config.toml
num_hidden_layers = 12
hidden_size = 128
head_dim = 64
hidden_act = "tanh_gelu"
attn_scale = 0.125
final_lr_fraction = 0.0
train_tokens = 192000000
Each number is 500 + 25 x the weight over the matrix's rms, rounded and kept within 0 to 999. Layers, rows and columns count from 0. Numbers have three digits each.

# down: layer 9 MLP down (transposed), 512x128, rms 0.0764, rows 286-296, columns 0-127
# up: layer 9 MLP up, 512x128, rms 0.0768, rows 287-296, columns 0-127
down286:496520473490513477530505505520499484538454532498475486489550461471480505521525468462548469510488527523516530467443483518493498459497548478443505519453493482541501517511502474490505535509475510490516526497489532481494506447475503495522513501469510515525472499495517499551500489483497539518531494486502488492497487453513529537528510518504534521514501470491497472509490507490509518494472
up287:521444484519492483500467438472506491514497520570458508506503466456507507485489482504478519512447493519524491543513490510516504479511455515515503464466473529511520521492498536560484497479544499493510494496541499496450472506504508517487479496560525488493529537462495514510500496478500515500481495551510535492520486485503502513508479480494496505489498499487482527476504509520511484491504
down287:506469431479497512505466493474508509473525491475493516468515491427462514518480508501528495477500494521507522515509497469516492479484479503487499531489476480496442569507539506484527531488505534484510478476552511513513487508484513476530462525473496506481521459505530490466495477499513527482472481513499501525515481543500535516539530492546490473516488462518492513497525493511540469518507
up288:512512513507523528517500517549528516460521506514460520515512501476497493467535524474507546505502445458460545460513508514493468510538484487465531459519501541534478492505495526494494453509495481496470497459547522490528459481473466551483481507519483514557526545474488481566491513485467505501514459507531486445525505524514453488473515479514521527539475524520505463490495516512510460497531
down288:480507527487469458511522518537539465558506530492470434465503463507434490468539496498522470483534489517504500522514480478521526515523432450501497528530521553506521520495498463520492490486444508490493514492517479467480466498463504489486475501527515475514491498520506517535487500515493543524538491481523474449554510483451504512510487499445532478523538544474474537497491529511474502515486
up289:453527537488497478534539506537482509524490515500515481538476484488489525522482495524461524495466531502509487506538480494492506474520480577468521516477476445492533521478500494521500496525491482518479488547513542526502497468483489514532531533530513467532462490474550526452497502512462530515520502506492516519478519522489461574513477504492497502466514518507503490501493477474492453505516
down289:493487470519495487490472535529497474531510509532496536459530487500515517537538494510500494537503445508535525487481525510493533496532457485486479525501520525488514480532509529473516477483473518513510531494470417492501537475484539536470537541490489547495485493548499504526483540483486494466465513489520497527523501490483483477494496495507495517472485461465489556504526477486496504492504
up290:523505458496521498533484498497503458490505481485540474483563514465509533504543533444515441464483467508498474504465507502492443530517518443483513498483471529479509512487453508513479502480560490494543519477509524466513509504511483486486500550530481456484496507466506453519493473517475474460454509497511506493463489512463511515503507513500525494501490490511511487534507466509522509506512
down290:448488506525531501473526493475502519445528501483490501491450497523524488479499488539498493527502521509497513488514510495487516495500515547524501477519544513452524464494515510522542502521528474496481462471505505526537517518478483491469495462488522508502467470519493549501534499478536527560471489512502532543556541493515479476481490498511508530536536522483508487561474482498517474484483
up291:519533470548520499502513464530489480510491550456499491549509532519497509475548513542484497506531509469541506480497511528465507493502462510509521510511476524490520490484486512504513490497489512508488469473520508484463430510515477486492502440464502517541524475482471488455502486504502482494478444539503488535529478504548466523537468495560495495471489493554508549487493496492496467493486
down291:479477486509504494520517480497514528461509498453499517537471479495503532497543527502487471491513426522471510463506542485508474505542522547518520480534489491450455464521509507489516527504486522478508489502485540490457528500509482506527547485514449487482499537531480547538527449493517507474500501526508507467487526458486501489497487478463498516498510522519528486492468546546533502512504
up292:520442526513535478507477523492520502508462443465519488467474530459502528515522478543476483511518485489466502513487519455494496553497485503546535506485466499490488477513472491501493492533453491499463495506499527462485492532523500469518501520490519548512482541479532484531519492461501482509469514531482496522532490471416485504502511519542475502466487502454490448530499529524535496478468
down292:542522516501438520486510527489484470520455524483540502521475506510485523441506522456510506516494480463513529524513485488493485488534481514515554475511492490494503434507476477520519496529483486508495517510491518513515530453538490536457524500532470469514543501442490461539452475519489463500559486473522545547514505506525501472457494531432462532524460505476474507517520505517473468436512
up293:532497538518529519492493508490486515485498495504499526475540489494506489508502481495483526513505455438502511472475499482488535508478523536480529483519478569492523519510499508534504446492545554514454506497493511486488521432493516467505488529540488483491509495481527510465470490498532483453497478482521497507443490502492497512520541475485503541432464509512446478493474529509479530473501
down293:504503477503493477526502491531524514518459523520490484502499518506481487461488520544523497475466513531516475533540512502505491448480518462480497533547542493534493465514490501497520551526476525511543493512535437529498468499483497521509488459513508484508487483498457517463554480484525526525496507482502493459511514541477476512514494529518499478544467527481498507465520466463527472505507
up294:524504500475561443474509446509496475481516507489517503508500446503467522485503471458511489476539473477513532488507497511513463471479513526544489512494512538481490455488466479481529509484542509519513488542499517490521535503499512486488478474520489526485504491539525539481496585476545501557482514511485498507468523536479484509497510461487534472459496495536505508528496504493472518517514
down294:505517544508520496465508488517571469465487497483503525518511496479496511514420463534537489482523487494503499500498540486506442492516505533448504517502521529518481524520506491483522482501525478508480474512525492510449545423499533476462470543487495498534528493516441523535501506490500469498490506484509472527512542513487506549487526509542523502547520479498487521494462497486509517475534
up295:535511479469507478490505519499509513530510430440487487509521489460503545481498514526470531546539502510481535493496508486526495495524522510496510493483508543504496531501487465490445502520555549492510476504497504497489504483503496483487465483485487444479524521473491530468438500501503539489532475525487501512473495529458493521438491480493499493583514482504518494496455526525455528506521
down295:486531516498496460484476492502469489564497538511493537500533488494507517487542498483520523465520491504523501511492500523478501524447504534491469494488488476465503533464514483522555504516505433494474479454480500483532493520507465490530513485493496502524484508484493518535532530521537495524494510519492471498536465496520548517500487469479529447507475489480507517487503512454511480492516
up296:497544486526487494484498463484509501463520518514460509472515498525522459499501474537511468550486517523501522503484501512465503520486476498537458465458481489464505502456472530542569526496521496510464523473533540488508503489513487492512494525507498496529491516519531501510500489482518500487519532495458488500456469504532507481498522471522508520484540519529478516478477496524454501478466
down296:478496499462465533493488525515491448492498526516511505468465474506460527547519520496478478511496509497469502496546513502494540518454495478482529492496505487481545497515477531507516497481491502472513519451479485487522504473501528525526484478481461540500476472506474468515503518517485486504487547509509477482491502531526443443508532546478452540507508481527465534482489503455510482477463